Weights of a small GPT-style language model, trained from scratch on English Wikipedia: MLP 384 squared ReLU, RMSNorm before each block.
Each number is 500 + 25 x the weight over its row's rms, rounded and kept within 0 to 999. Layers, rows and columns count from 0. Numbers have three digits each. The size before them is the row's rms in percent of the matrix's.

# down: layer 6 MLP down (transposed), 384x96, rms 0.222, rows 119-187, columns 0-95
# up: layer 6 MLP up, 384x96, rms 0.289, rows 120-188, columns 0-95
down119 092:501513474516479479542510479487550524553466492488510477484502478474530505509505444492496491453480524475492510507523473444563460479472495527524490484463496478506527487522547491523494491466473482526526512457527465532490489550485516465481504514539507477500514498489528474519511489495517507517
up120 114:494484499505514518512448525499505553492465537494476520484514466570495476502490535521532526502501518467448510480480477504471509501499506452485554519521511517477518447524532490509528505505504493530512522464473475524517483440484520475488504493515524542488515512458524479549496493491487483493
down120 100:494505542485489544540508490496503492523463513506475457491490480506486483482449487464539497514513484531519511491483524472466464487587475499530519497517464507504532528512504494480479463543505476474531467479513494525518474546452527476514526466489478526483518480495496511497520484496494465531
up121 093:509492498495484466495503471499506535526512502478465517511526484512517511531497491508463483479498522471508508521489482488537527491517473501476532496507476527491524514533528484447563502472467527548485500493478515462473531492519474497529503431509477546485456459510549550495502521475472495469
down121 092:525507517477485469506544525486494509515537481549479511542457535507526523483491499522461475468492529544497469531491491526525510524488483474527491538455485488490543529506482424490437503515483476499464506477476501513526454482508466528496516487504492491502511493510516480519491490471493498545
up122 099:541495498521494539497504481554533536522495513514535504479509517529458514496494503485493440527527482496514522497523471519515520492501504500502425473442522544505438499474509473491509509528519474520526504513493508540488488510531516534496534459499468508465492500492495538485538480464479518494
down122 104:483468510489538471496511486537524499501496535476506509503483545520524531517501478525481504548503518516451525471565509445490480533529526473492506492500485511523470525483517489497475493485513529496538513535484516480501529526509519487501494500476542524526550499507488483477503505481535409498
up123 025:504531470467496524535477481483508535496525519492514515493482539515498477462480472523499456490495531458521499513547471542521521488479480473522499486528517549476490521511555490534564489487508479453503541498545479484509490497519544532507536496508481524539508492466471481478476487496489484500
down123 028:500493497501542544486544527494521473507559492475493494519490534506486528487484516480561491550493488482538483541479503479510460531499463521530521501499498474547493467499479511488530508467517490521489532506507523540512509472537506542517521531513529460510488563497528498514523481536511481514
up124 086:558530492484488491504493473524471503488467535481468503533453490530523476509484509483497464473489492471560521503463468504476529510494486500454516510486497500496509497502474482484528492482465528481524496534571531457496526516535497507469515502479504499505521510488460515423478527499489528481
down124 090:486500605519474515504488590494472483466503482490482497522497509486494508544483483494505502506523482534473502477553472511510493470495485520491498508505532504497514507515501519492503518481494505521483504470480489508509525460445547511513473486518498509520487493524501547479554486527533471506
up125 090:516515499489542521562525481515511494527468524509490477511478523451513480499497523501525461506465525488528509491488491518465505507432526502523488518484513493533470503546479491494551504537538520480479533479491458497483496480502467483532520519506551490482506513521457440492503495467541496493
down125 086:524500517505507507482480513521530520505551463522507503487515492482545503495532525513494489490499476526540460471467487516468510511561506532467518453475535510493470486469511508505526485544506512463448548514538509514520501520483517442494510454506492486519488486495485481472504527522542539534
up126 097:509508471510499516504486503479513491500526545446510495478479557546507503513535536516509543512497502547517469511499486503462507497514544478509470527509561494492511514511509527463452529495553487507499509473489492543533493511443510510474516495497467492481505559508450514488491486461492511504
down126 103:486539528502522496514567526503466498454485473535481523534496492489503457494492509507477464519486512532486477489444546503490502465515500476464485517466489525506502512464470486503533470522521468475492470475505465481497490482543498501461512502440472522526556515480481499543508514481495513510
up127 108:501461525512505528487462506502543531511454530503527510516487491521475460478508494472529507455476472509484484537509481514483509506487498471525536469503479553493499504539505533519533466518421480493536470490531508544467525477481524484514503482454522508510489533477490494526539475507502482516
down127 112:510498471521547497519523484559483482489483455489511470478480512516515515506450529523554522515529496539493481451516499552495503488501495484483488506533503518471521503500463492512531519489508491546502513525458532491523486468519495527498546473497510529534508533517445500479487477488445525482
up128 107:504549494522515508501478476504503505530560486532467501515483499533481482508489480474467492453524536509511498504492505455466515457525498510471536456487455508493504495505523485500504490480480519499528535479445486506454524452535511489497512444519478487496508463473511485533549482492521459476
down128 106:511503439557482489489528476520526512550476448458570484501486477485511493473471489481518508506489472517508487537504515479501493482554514510519528512459533512514521488502459494564449523472514509522483466495500520492545501515497517512519513500511530480506540512497487461517508508506513509513
up129 091:479525507483529452487478528505454517507444503499475506499464488496487534480506518496497496475550505462488517460495521533484512509494507530525504497506554517523550536450480498486477553514488471475516478491571517524536521514493525503477524525497472514524473529518494526539489490487528518498
down129 086:488531602501501515506489512517457527513536506515485503496501527468477498469462523490497462488489469492528536550518472497443520489484479477472538498501519500455465492491564476489519525484507500569519494499499528505490499504486464519495500473480522503530497492500526505492502504497492480517
up130 096:538521505469502540493485491498502538503455565527518504484483520514455466543545462509515508543500500499538517483496485472472506462497546454476512497485517567477475517497527510503505492476486507535521518484518503459511499481515526509475489487507515480474544474535547487491497476485515479482
down130 089:478514505518515490529481474499475531492419447475545477518488494506497514504484452501496507491541471457510499534506531475504541488499438542505483517481491496528506503530468482472481493500518513472527496536505450493540534524509513483485533485465511505490522485516543495468495518490514539503
up131 105:501483466511497527490519469463545504475528500515500478497479499497501492552497486480482526460495505565503493524511501510484528513488499500470536468553516535480483496571516485485500514458520519512505483503484527485496572501501446496494494483500458474460496508512499501498525509508551549531
down131 105:490492510509498470513514502521548475511496445438529497511500485486528491532477481494497564469544551507501534522512488536514507476528493499487479493539525483518502510497483486513497502506504532485518461503513490501559482522523521506496497540521461496526511489502536562471492483436507472518
up132 100:465499491511505544447523477521518493544511524494469497495506517521551507528482470465494484501500504500522495501547472486494506504467493499524478501520502477471504474420483472463482480515496537467528521498500517522505483547473523508519479525507504525559459547493500482469545492475531494513
down132 100:518497574472503487554509543477500480522490502534525474495470487527507481497551497509520463478512481514512501480477518493541533477492497504496480474517497539500524454485548531528498488531495501506523477480530466491475454474521472507507514508512493484508505460480505464558513500525494516561
up133 109:479525465524484484502514552481511470504474516476479500509513499486515495474474515467486483489515502483484511469481468532492476445526455517454454484455492488520511503491483539488534538493493512518559511458496479504489536490516488465482521500483508491496546524459487446475552505478540496497
down133 104:499445517471509441432493509485553493470511469491483475491479483530506509498505512472488521493476513470510491464518495505522509541528503513527468473439474478537504489513487487492515508509488484505533498496467495445482522504473467521485500511564461507490520480494543505492537513532486469501
up134 106:517546487537503503498483483491510489546487484493484491528520500501460513508485503542497512514521473434513529512510568508487499482507510468527517520473521501480474545494532485475497570505472477558480528555493482483471491525490465451515491499511500509492486493479493507486506515490553487538
down134 101:506506505514522499496484482507503461490496471496496515490514468478513537467493527482490480470458503470499464467503514482474491538466484514511481457512494447503500519499535512500478521534461529520475527489448489476441533508502508492525504511566521551485531517518500548456477488490480490450
up135 092:484520513509488472481523501478510471496464531495509501518520537520488480465501473497535557482502513459543534506538418515502554528527506468467475506497529518508473478501478493470521499494512507494476512517490521486539549474502491442480498525495497491476491494539478499506492489490474518440
down135 090:500549539499512531463487513549475491503502499482510503487565492496498498470518521509534519502512447508475484490544514467473452517505507463491499504525506501475488529517484503481495510482505533509502505505450503497520562490474494475502480505480443488517542501500521461527546497531494541446
up136 121:497488488496511507504487510467524507526488490516453516505491488522488550462498524520510472460448486470505461514498468461485503484497535545498533490515506482504515456522516520474519525489523538516477539462505493559478478462439532474519507507511494539493518513500488492489544471502476460544
down136 122:458504477499499483479490516516495539501478448450482500483472543523475477531489447549495532479487513484521473490487486505498529532477514447507493503532462480514484472517490448480479530512498478498535512499536496502506511509507494511466521541427496505502458508512516479533525469502533470491
up137 095:523529474525524542467507438522521502474454479510475506498484514486529467503532521540441498504510476515473500523529503511520508464478455522499546481503566488476472528508501505473516511484507535509513498510502480459475507502483482512509526525494566486497477485506465532518503496519463487469
down137 110:484510467549482461516420529490508515469482504473460510448513468476490520501480527501498482479485448518516507520431505501486527506473444525512511492513449480480510534525515509523470494516479517524484516533525485515544518519496489498519493508522537487458494508485500478513514507512512525525
up138 104:477520507530547468482497497517525538499535470497484533523503469476522511524501488477479516516495549489485511510506442519480522481514476559490515520551481511464484545538550493473467502471473563473537485472519503471525507494527487503490456496462506492496522520491488508499505517504503492460
down138 107:494493505483526487466541507511514514532488523486465537512467458544487512486493496532469543509529446509455534483509474501483472515511484502473482501535503511491483482508477465516540544465479501457512525537565472509486546507513465473510507505509512494507474513515507521481467481458497454506
up139 104:535522494546460490529447454500500502503504508493507520535483521463488457519532461481424505493519491529495519466506469502530531503536511530471546493522528522481475489506528475501516497544490498492495509489497478525474494474501451528558473499478526488473479510504541506473524492516499509484
down139 102:464542463505496479512497485492534511520465485534499483479531508452481519462504494470553475510490537527474535518490544484476495538551524501505509511508542494503519487492498516490527430539510468510462496540526506483502471509468517502458527494515474470483516495498535488522520467485509534486
up140 101:516518475523498484468502483489527484535479486514492502479507513558497517521479522510515507452511484482492472523486553502469505461559466488482527470531532459541517521529464527513541450491514489522466471497493465478493463486508487501458505500509498497539461465517472482522451487507513486499
down140 100:533491500500482479481527538502450478503487483471489516486452477487506555509500509489475521511510511492499496484494451474462517523507556509511495458525486444543513468513471445484534550518510507484480511487508467499518532523483520499473522519502470474529500496521519446530476534483531496517
up141 082:492467504592503505517487504466487479508507510504512489540497503520494524487483463464532504464489508522511511536515472505465569457496483466492470491492475500483483488533515495504472485463473440504517520511474513478549484519473479543480505531467503493478453527523508487517518509519490477500
down141 088:490469476460534508490452479500512517510494471509510523486487506479491530529478476488556528522510506486524527541487504471494524485461517484492520498516512482541508506451532532477515497473440512480441518538490485492506501477499535475484549521484508523530543497473509500566517518500502483465
up142 106:492512487488518490488488487530538504524525514496477502512509518507501469511484505496545494476493493485496519519498531474486562529505463491483475522513497519490506500479499452480523510461481505507509471463512452518494471530502469488469470463494442578472457458500526456487497483511510487433
down142 108:562492498480458491474500531520537504464540494476516531496501485506537526524483503479490485556493504454537506520492485460511556522501477577525505525489499495538477514469522514478473477478531485484452469469533513521505490499511508486480508497511487488504513479488496484522519472529447489504
up143 114:543534523488524516476492515500484519528461473490497557469509508422483513510498527455511481497462488468471515496475539540504491477484456497464507539532483503518469482498494535508507534492533527507515513459495463499521528493482511509488538488482497478523488467491533482462510539470471508501
down143 103:484484559515496549463517539519533458496538485497508469488517498517499501448513570483555509477490464519456485503496487474485513474517490502522508515494499487475502499473507478503539522488557517495488534515517522487486546498497482492517496459528464474514495527550490497501492464504471502463
up144 084:478483478466461511511522477558494512491517519496500473531482486535523513497545479541457492497509510441533517473482498495488520503492489489463523522476496504571518451505505510480548479531581476478528504502496491514532534477502507525517516527521505502496459515496495517457495491514503502496
down144 088:477539480469530511527486506523482519486481480525510521455504467495470466522518484496491537549443478502509493536495514481526524494502492483472488523465525516494505520501511448538440514520488534508513467479533486521507440499513475485502468516483450498538477479519504519520517465454507517499
up145 084:496528491452518506489522476535503506542504534459496520521482503543520514513508550465477519472532503529498467491530502490482474516533510489517426518534535484513496511490493532487503454512429503503512494490508513491529474512496532500468519491533465497534475519532455507511476525477499530523
down145 089:461494434530471504500491541492501469449487496538446477508504528473488506483500487521507491503506472482501477468480467521499514478458534512481538489460440496506541526510537443459493481478537477505475498459500501519518498493511504482524519491481512465496524491455505498546517488497515499496
up146 091:530488494416513485477541512481541481549513488500530497481476516463518486480497506486520481489488539533504531480502537510473519476488488463475525497460525503477515465535510506475487532522494480501567483532516490495517538551500474517534488499516535516522503495467506470524521489490474529485
down146 093:517508525484508516483520501478487476513486494482489470483467519490536507479524476492496501508484436481478510485530494486520524447484444506496515466517505494513487466475544486441499503483457515547475530500518505523509524494502555487500475481530491553488491452492520503571491476493495459509
up147 104:500489478474526508464500480467534490492522480519524478495478472492502508505510487503535531459531530505512489445494486526469541481553490534490507474546481485516476480493508510454503537507536520486476482529469497520534523508500508497503506483554472557455524485539449525475490474471495515483
down147 109:507484460455484484467484491497552543523533543483489512490513512493480494477484493464517472484475499490522478454539475462518470498500513535456504499477461520472527500493466522473470512483492443529464479535452503482474481491477496539498481460524494512521501503515507484509497530539514546507
up148 096:449496472511515512482534516483489511530468524518483519487485508510480514511502515525457515501522546503534519478476516462482468465471488479474558539531466498472490493508499446481548504515507482491530463509499545529521513476524494500479500504471458512494509505494455553509486465496545509539
down148 099:516475519537525490482472483495545519514517500499579488531434485523510522490482499525513496495481505516455510481515481479535492518498496525512513487483491468521483503459495452544471493475510563460505471465479505514504458505479497509476505486493495501511494516518512509488485561451536517469
up149 099:514516496497482515513502505512522518499478509484499541469520507492532513471507491539473464551459542503523541500523559530539514485444494535465518440494514480503472503514538500457491511523536539527491524485491499518526480479485508464525509529512501475469511539532502525499494481487506486548
down149 101:525470526493527487535504503514504502469508472482501520456501518514481509547524498505554502524521520484493480511461489479513528532485485456535472507510514563499543491492434559497521444498483483473478519496506518546513506509516524496469456486471482526495489473499501493515462506535498513469
up150 111:481482500476560479502488434549489484481502505518520517432529483521491535526492519470491528495490480491500471505474530531492514486452479487514563519489498475488481514511487534484488473493481474518471498473507511488492470533454491542500526484491507500505457476502482504470447461517507473511
down150 102:510481498510485505514523527488503497481521470472470521461514500526533498505481538478521477521523491505524480515539520491516543477486456502488521459477504528554525495545489518506529487480539465506515500536523565502469482514452528561486486480468521529479523495496463496520518501535470482473
up151 083:488518512519528518449440495528503479501494488472437535480466503541450485507495498485512515471510494501533533497520490528460487501502480498480483470451513503522468555479533433549517503489489520483493535497491494495524512463542516518481471505501510479536524500508471503496473483480501479523
down151 081:477524446490535483481453543508472460500514521525501491499497548437474484537536443487500523498498507543466536521497494514512480474496454505500494486474489471496504486479498484480520547500512484490460507523486478452548494489528515509463509500501510504510471500499511552481510460477471503514
up152 099:489532503498508502499494463497509502481447515506515493527464501491487466468463495501506456506489474535508477525489468531497512456497498485443544484454505481492494474485524483505520509475513500530538503477530512514466524499465540474469509505495536470525520459498490475500489488489474424563
down152 101:512451497453493447515550497490525489521526524533471481490514472500536484520528519453490513486479494481515468515509518524478527486483471456528460511539520535473494508459488556474486515505531521539511510533522519473471518518479465513516467519480554509515480471480491491524510516513515503496
up153 101:540512513469501469495493496456507520498516484479539495494500474483464477462561480472493502494532530525520462458526459520450540515518450531488483450496506485496491480527511466504518477518495548546514481517493517486468471509513512469488511469526513493531512477504468540491511465514518480503
down153 099:517474513500496459497520468517505465494513469485476534495501507485498490477522483477508490549530540515459530512501515514539572484528509489485501486515513488512518481504517517532500491516471477511536513529492498460486500447493458486566488497525512502530438495458473543508495474459528482518
up154 100:503503507492485511501462534518488537492496507538483529469502508520545513475517462455505488491512536501531488476524533498496475504521473518470506477493481515484522538543521551440534535475513510530458486534492541521495544467531552498477532467521491480515462510497489495471487492468481505489
down154 109:530473562514477463526509531549483498451515509523487524485467486484501539533541461487508438483528481523491532434466505494470474514510495514502522481488497464486503508502481527475534493470482498487495491544505504499466512540517539513488532462481489481495530518529490506484518514532512489490
up155 045:464531503526521485492480481464547542510537536507488551495521536528478485502468480514476490423485515493536503510503521533483543461504509457491490467514508508506508455437502509470489460532494476544505487458503500505473515535513480505505491499501474498476515472498508513502517500477488465476
down155 043:527503529490524470482544515541439510527497547441519498523475494503489495463507514527525503523508474470486544488500498481511517505461464478496465504482451512539477545503496481508500519480453515514500510525524462450464478481515497448501490521495542493498482494521510476480501508459512519481
up156 108:483468498512485518483503496426484478452468509506459485474498543496491487443516495528478506484490532505541493464478428526505527493473522491480493519482510496512519487491515511486557492508512512517516482491456500492475496493487544498465489518450506517510517426498473495493482493474519485474
down156 085:488494515533544513472489489498458503474508489488522508512551471474507540496509538522546530545511477513515493507488513529527465537448461500516541476508511508536459511468521504488499511494498530505497490493527511468511533450471466456485507548494492473479490516500534508545499493458480527478
up157 097:502545508520490510465492464510477531486489508478484475519527467497520527439528553508510562457483511494437469505528482517477501478481523479485521504508505445470499515537496522531488510528526476489500482516517470534530510483517517490504511460458516481529521467505507499497490511493475449477
down157 089:506506549534512522480473520538535483513544509452515509489497530488493449494505516518570477503523448490492463488495489483500523517475505534489485482506521470503526510471528465498507521453537473457533490501472482564511503501483506519527485459506537474476478516519499529496497490478512494468
up158 090:482559537449525487482506486534491527502473548529506470507497513542525501495485476478502502469533495474532515505509515534479516465478477530527529505468508556517501494474502509536470541476457496525465545493503502522543499514522518505551455498468492523542507483501488472499527499481501503491
down158 091:495523573468509495470515493495454507518504508467486515517507517489480507474484545478530474496512530546517496497501490532543463492498537528500520525508519468529503504488491541527476510526553484485514512499489524511443520509471481513504508555522514502518566510484482479548533529483483504488
up159 110:528502476515490521467508548521502502480544457518494493484495471527451501488537503499511493512491515443488505527517472496514531482526521471492541500524504473500490548492534490517490481528514526559518485537513484529484490482459529514515538451464498490470518453533490508490536501542533520515
down159 110:462519494520502492454491516506483500437449497507484525446506541492518498492494514520497511528473503512503499535473484474531528523463507537543522486558516475529495500510521454460492530469523473508490498503479506553507449497486497513469504536503503522518497466499503460528502494477495455531
up160 123:491529470504502486496523476506498510490525523547487520508535493523509571457509514520449492498485508501523553544529538502497528536476487527476444498472520489521517463491503539489536527512535498530477498476504525549500519495494514476506512501507465513468496499511477521534476466531506496552
down160 104:505526512476508462557495493520510550519477519498512519521477469513484546559558455494498538468484519514520483554515514526497505514505524525493493533498506473461485505516485514520512497515484455509486507480515522435524471508514529503491440484510536506496522490500529496527466495500460508511
up161 093:524494514493464510491472486532504535486526474507508461517477503484510530473487491493466513502456519467497470523495515470474521484532475519461513517492507513421487529494511512515504550502515532434524544480509538458501501465483498542495523456450499525540521503498516494485480525501508504480
down161 095:489485521515485498531555491508499488492503499514523449470486497497514488521471478474473532492453518466533476511482503472563498470499479481503473446459505507490555509462500513507518509494478507508524548487468448466500519509490514471504502505514476520483529449517513526529534534466470481524
up162 105:503471493492541534477502442465488491483549488489495533512481509490489530497429468527491524497524525499540511498495497490496537466481527550491488480511503465484464513538562529501495503488525499476480489471488500480480489526515540477497494475468491457502501531494510478453482455533476485498
down162 114:520524472508493507521490514521436472512477508449569501523475484509566496511489526463537534511485511525528489506519521497462499499500436546466509488498505517491495495479488527505481538480509535506521488488542489484521460502508526501536522509492492492515485516486494477485518546515551493535
up163 118:497493496461546450533443482473495490500455506520456495542499498468481493465496497494470473492482467513473522467539498496513490512454501506500490484500533500511489527490524449511487540530504498449488528459521521506500483472484533497509485482536503440480527520488511497487497471503524442488
down163 103:516536540553479508513495479475471486499502490483518472502516441474556504492454490518506503555471492483478521504509467523508469528449523485469497485476519497519557541521482513502514531490522502479505512477509485488512514496479505467488494501496504461529445491543525505516442468493523485483
up164 100:483453504504494459527511538513517512499484505481529532494551553480484569488499555507466482481521521479511499538502482497480526501499535481495523514514497483467501514521474534494507459519507491460471484475496539511515469532559538513509494498507483516512521484505454496486517454455515516521
down164 104:506506508501500535521537514480474462484456511512516445476493453515512530558491528503465499478500496443500448522480471516482544520508475516476474506498464480524473498507514483499492465465481506528480519505529470483511533502488461461529500506554521471492509505493534526467486529507509472525
up165 104:507476461497488513488476456452514491504508535480470521476538520511537468500470485513471503482518512475482496513502464485524437502450547470494507489533527522479512472508516443527475526503479560512504508503512488507507530460482529492473523514480481513474558520501489542495525499513483522522
down165 108:483487509457506524502504470479527480551473503470501505519482508473512450517506496434507472487498519536527484468504503539478428489482528476520511523481457536504477518501465515510474486471488496530469493501557554512501489499517522479541538515480532484485506513516529498492499525506501481459
up166 107:476486516504469538491481493496520546502485503532489480540490486560496508455484480510470476472469550483538464493501527491503506482484488473458507473481484524502531472496501537500554502522538486505519517491477497539478515457498540460497492487497522442509513492523497550520448510503484474515
down166 105:516464466509495521526525516501542504496480493516493515498507471507478534493465503472502523515501524506521500482475473430472542470511503496544491519526474468527512523514482562461474468463520523508540497515501542508483464501492489509491454488504488456472466472531504524498477452526479536514
up167 107:472498489467498489511453499498488559494496519466490539478486476507499489436510481487429479472488466488518484447485526511533531471507492490459524523506505525518484435509513480498473473540515545506487496497492471496539508496503483489502492508462479510511494501517548545526521463522489492506
down167 105:524527490501532507524511498496479477508511472532551451513518505501518508485538529492500468504528477479463520505498475494559477529514526533509489486501463474479521500523552538446483490495494505482469497510491484485492481431526480504502521478464457531516536533522513516537530530529490473498
up168 091:492519479512501517479491477520495488555530490506531529482485450548512488555515499460477472480472507502499511549463526437504529478506467471494514481469527543509512490517495470459476475503509538484482523495505520478475525492555521514517510509517507517513472482485476512469484525504528447492
down168 097:496543482535475530485489481497522499463543509508507471502512483574504469504511511496483531530473487460505511495513528480540499461498484505539502476501516491496531526486526501490533487462474483482496491449504489517512493476536533552538517537471533483551511515448527478503499478540484482504
up169 095:532524510529533477443516474490511515492508520499530499509511525491508466501517472547505522539494452487505493531503473558474472518446479448504505460494547503499479500461481505478490502504493488486479497466518484484528485458550514486492504507451481475492533474461475484468471502498536477499
down169 093:466493551470478542506515470489466473508468508486479474535487474505500528506485488501475496509524550517555522506448495511506516508559495503529515489501466477505525470529522508539571508479514528488490462516478470499506423536502469495495523501510494499503500520500511491497539517528499493508
up170 100:497487490468483523479481487506527488515508514468502505519508484487516464458460514561546493487475480470501497542468520516508492475470452516506502474494537489512446476468484474520538528507494513508481517497528480449479482492519450489527474453506454486462468503443517495521497482512511499474
down170 102:526507555479541519490517492480505457516502447477496521519507478483499468540489498475503515507473519489516472501499483481487467562502479463498482526482501514496479473544458519474473507495544487500500482489474470450488518524494481445488480532503515527480433493535484452511483490510498524522
up171 090:498514467522514479493489498521506500530499516543473448494515516518559495494500474507537456510518474513488496511489513513520564471525536495547459497519503510538483556479500481475547494459518503554492509493459492486508486499516518530471478488491508518471468512564518510517486528475520500483
down171 091:513525490533502545534484504541536496491458511506543510453528478480520514554446485476493489497465517519511513463517514523451503493525502521500512540532495485548508483521488532515565517474507513503469502518521483521518511493507525509498508470512492501495532499530507484564451471507499526512
up172 112:536516475537472483466473476496522503496523551527463528494494454492532455490471459505495511476524501477452494481542534505457517500489494526520535477478485505500517487537439477518519501455500537518494495525533512495510530479501515540443507497531526517515506496480509508515472527522497482472
down172 109:463494487444498483476526540552491477531492478503466493475510506567501473506470491505477489477532487510491474479496497497439467522499473478513473504532504513519541501473455493484499464494482473538466493519491480515486463525504491518566507478498506544459514488510508477501466523496459489496
up173 101:522497499487498501464461486529513497510479510479495460507480473567494547516528487475511534492514501514508528508501490513503529476485481514538469480493505485477516482503530488502470509468522505529468515460538532490468489520528547516491438517479488425492473527483438484500518505504461524494
down173 099:485507439467503487474492485512492477575468505528515532538502448489476505484514464536467476503537497469467517494521495536485505487485498479496494504469491506531475534482496525492498445458439522473498511501517549526520496508494473508513475562480481479531496501509522517492495511475500500503
up174 099:506463475476505468486488484495543475513526509489529479521476477457469461478480534503515501486501532500500550490497521531466516482537522458495519505453507487486449524483500525492562485459506485519503508509526478443499527498473479481456480506491496475451510457526522515501498491514459476476
down174 105:494493586497474505548517495524512520497461454492483481486471483450480521518517486477483497579512478515493532512478498479506429532535484463473495484498450505470480520505472516493520497466506525486485490490524533503534475495509494492481515481512501515481522517485491525499511500502467456503
up175 120:515544512516480467504520478533514517455463541533549453516499484504469520528514502525475485496522522512491502527456537533524505465511525523488535512542510490508485499475543513496502514534478526486518528486507464470491488476461494571508482525501523506511464505517466485516503519487500487443
down175 110:511524497473489478550533506473468543512468487478527526494490519483540478567504487493516502445495521485510481538546525473482488473529485491464495534497503539509525522455432506527521478504495490496503502499529507472513520453507464511498501480490516489506524522515464525480484445508489505478
up176 112:511524466512505522495494506498488489493475494473496548481464521585545501479467487531512490477517523487546506509481510553502519476486461481463472484533482555505517510505503523511534500479506487509543503496508533491503521468489498467505500551509535570504522523490486507517501480530505522533
down176 106:479473517505458505511501511456410474457508497504560513526489499522480507480543538480502479502528540537508472537470481494499496516520491474480513493504473515475536478474474515491493516493491511475506448493478483515528478487527452475482531537508509531491451547508510505510500501513511503523
up177 106:476496503523529483493498531486537500505511531518551520468492517503489495517490507489495471510533513497495489569531533497520520487488488496456472491487526455460524487535473561530484513523544525494467493500510546516479478490451507478489503493514508510461545518553479514498509516443471514505
down177 102:520510528455551556469513477511530497487483512531495474515531508499478537544514497495467523524506515516504510481502484513512492463529513500494491492469512477502439509544498547500490519553502512502508494473487580498511485517459507516486484503461473491508484526542521538463480527488519492527
up178 085:522500479458500490501524501481482474512452546483489497507464489518514515460464506523512513463499502514496493516503517545475475471510530477522470528413473498490524494460499496533506532468482488524490480488532501492531485521531474515457524510537527490537476495475498463475523464456519520475
down178 084:516470509484497530497568518519523497504467454513497457509459523521468512542525497528487498431507486524484505492515492486509483504490512491474480505489503493508491524438534480521450499530503507469500521493502477492499448498494512515552497495530515489501523502513464501590512490515499503534
up179 086:477510507505524515476513492504525526473454488509496468438512472498515513500517525463514491544442519487511508466487496551519478450485512487493467471510495512508470490519528456513529480507483513533507525539511474502452476490504525528495489511469494465506493509507472533504529525448562512531
down179 096:553498512523521490473502516528527510488513529520490505465475506489516482502506535519493477547493472497463434494518495518471505494518472528464508521528521452495510499512518517469490548508507448508502481495462482533457522526507558517459510494525478473507528536502479450509476496522475471525
up180 110:458526494494536464478503494452502574506491472485492542508503495482520518487496487503518460452533575552525509540485473530502520495494513494491488461507498521507497518509504476488495530531503518539491498448474480526470522506469491490512491512501532501477540525538502494537513483500473478526
down180 109:534499499497505514504511444517498488487486538520512540477489517490478504488503501472452481498479474506470540497498458528520489505486488492475517515513487535507481498490519485462480461495485534510537451469521522552483458453509513487494490525515507522461431475491532500489519519497472495422
up181 099:515515514460508517507505489541475547520438524512491491509507523491506487468509503515533449496526508483507492531520566513488523475448500481486473485486513496496557490481525515536490502503466482523512513537559500526512479521513507510483487532517481515499526549470445529503488462512523484472
down181 093:506531540461495536533540517549461499477510497467485494524491528485509502485460507466468489470489533512482532520498477533537505517497461486484485508486487493494497495470525465532446512512476478495465536491509496470452540522516513521535514498506520511549503504498501466524486572514486501531
up182 102:485517501494485512505439517523522462511495494499524495480506443480497545507469516458525523488513465459505518483495531527476483482490511528520505516505517514503493520437514493495502495488550494462452529461498494487504480502488517473489501502488548519465527509474459478491522513426515452527
down182 103:524484512521477513522522507507534470463567502481514487483496497516459566543496496508480494566516488507504492487465497496469479512537527508531481501527467519503504465519487479558543476480481501511479495544438490480482509453491495497523521487500512504484478502478491535507470516516517480532
up183 104:455469498507488553497497509504491513520490474482486486482544522498528523494495518488480494509509506466531499528546414521481545462492489507462492496475487478521507473478510481522532495537519498508515475482479498538544484457505546475465513503472427497500503512473489477509490473475483527502
down183 108:482464483479485437495495512509515487497532521482516467524472503511482561461491517502469488472528466502483486443519503517494495455497525448520453499512472522515513486487507505451488487497505492501508506483510530468488524498535495517542488483498532465528555498538448486499489539513506494541
up184 100:515502485456534475501515449519479501517507560488500497528483475515515502493486490502503469474563486501566552518554487496473514488445459465501489472477520519533490476492484481488528501489470493486542528499520481494503513526522514519485496488540497491500518507431537495503493486478481482482
down184 107:527508536514527469487516550497447462516498495482458520464458502504496506524492528483508490464485503510507509525509525494515486499484497515521537472529547521501501452500525464502489540478476491464474515477470493554537504524470566495492451496526488495511512507458478540521476507481523499524
up185 099:504491480511505470502475495498505517471475510539507516463522488503498511491490483487485527531498491475491449492533508532510496491470516516468493565500524419487475537490479538492482532513545475472477499453524520506474490489487555505464506525500502544530492497523493532487496551547517476521
down185 102:574542498506494547480535529509504514481511493536481519517504508477456521493529486483495521507533508472467453538470511521519529510499459470491512480481475493504543478505476479496490490503498474476451500527492503487502469470483549539478502518464473533466507532501485468501526496517540514461
up186 096:527496499483476522481524491503495483483490510531476487515456518505524508476495466524481453478507498435477512526476504486499495466480458549457551479524500520514476460540517463467540493495481460450535531499519474524504516475489449503495518498468540486517505498512503524478536476480512511514
down186 086:503559538495478485504523495499512518514502455499489457519568512481536491480514506500511519512462506505529487446509476521480478483492505498500499517437480487526514549482523544513532547495498516510465495459550509484475494437540508510518496490526474499501449513489501469498503503503479486511
up187 088:516507520498491499486487458525513510515527556479531534490512491516564509484507491516463510458488488478539514499464531456495483497491490522504531539513450496483555506479506493460520503521523489506520517547522518504434511508502518475496511495488515475522492489432452489497472492475533513516
down187 095:464479571514488482495531558507526497496474488478532476492493517452518543502519494554516504500483506511555460526525463496492470472513486529472503474526512478526497491518520506465531512479505512487536527472496478478518551485522504495500451503477476489464486535530515516517503521471500481472
up188 124:531488477478525489478499503516524523505500532527554501497485516544490497456507509543451479525508514510461477474497576513500487513438522477471480486497548501502476504514519490468503530544462514513498526520507480497530514527499504496490512540459484482451535500488489529511488458516516504531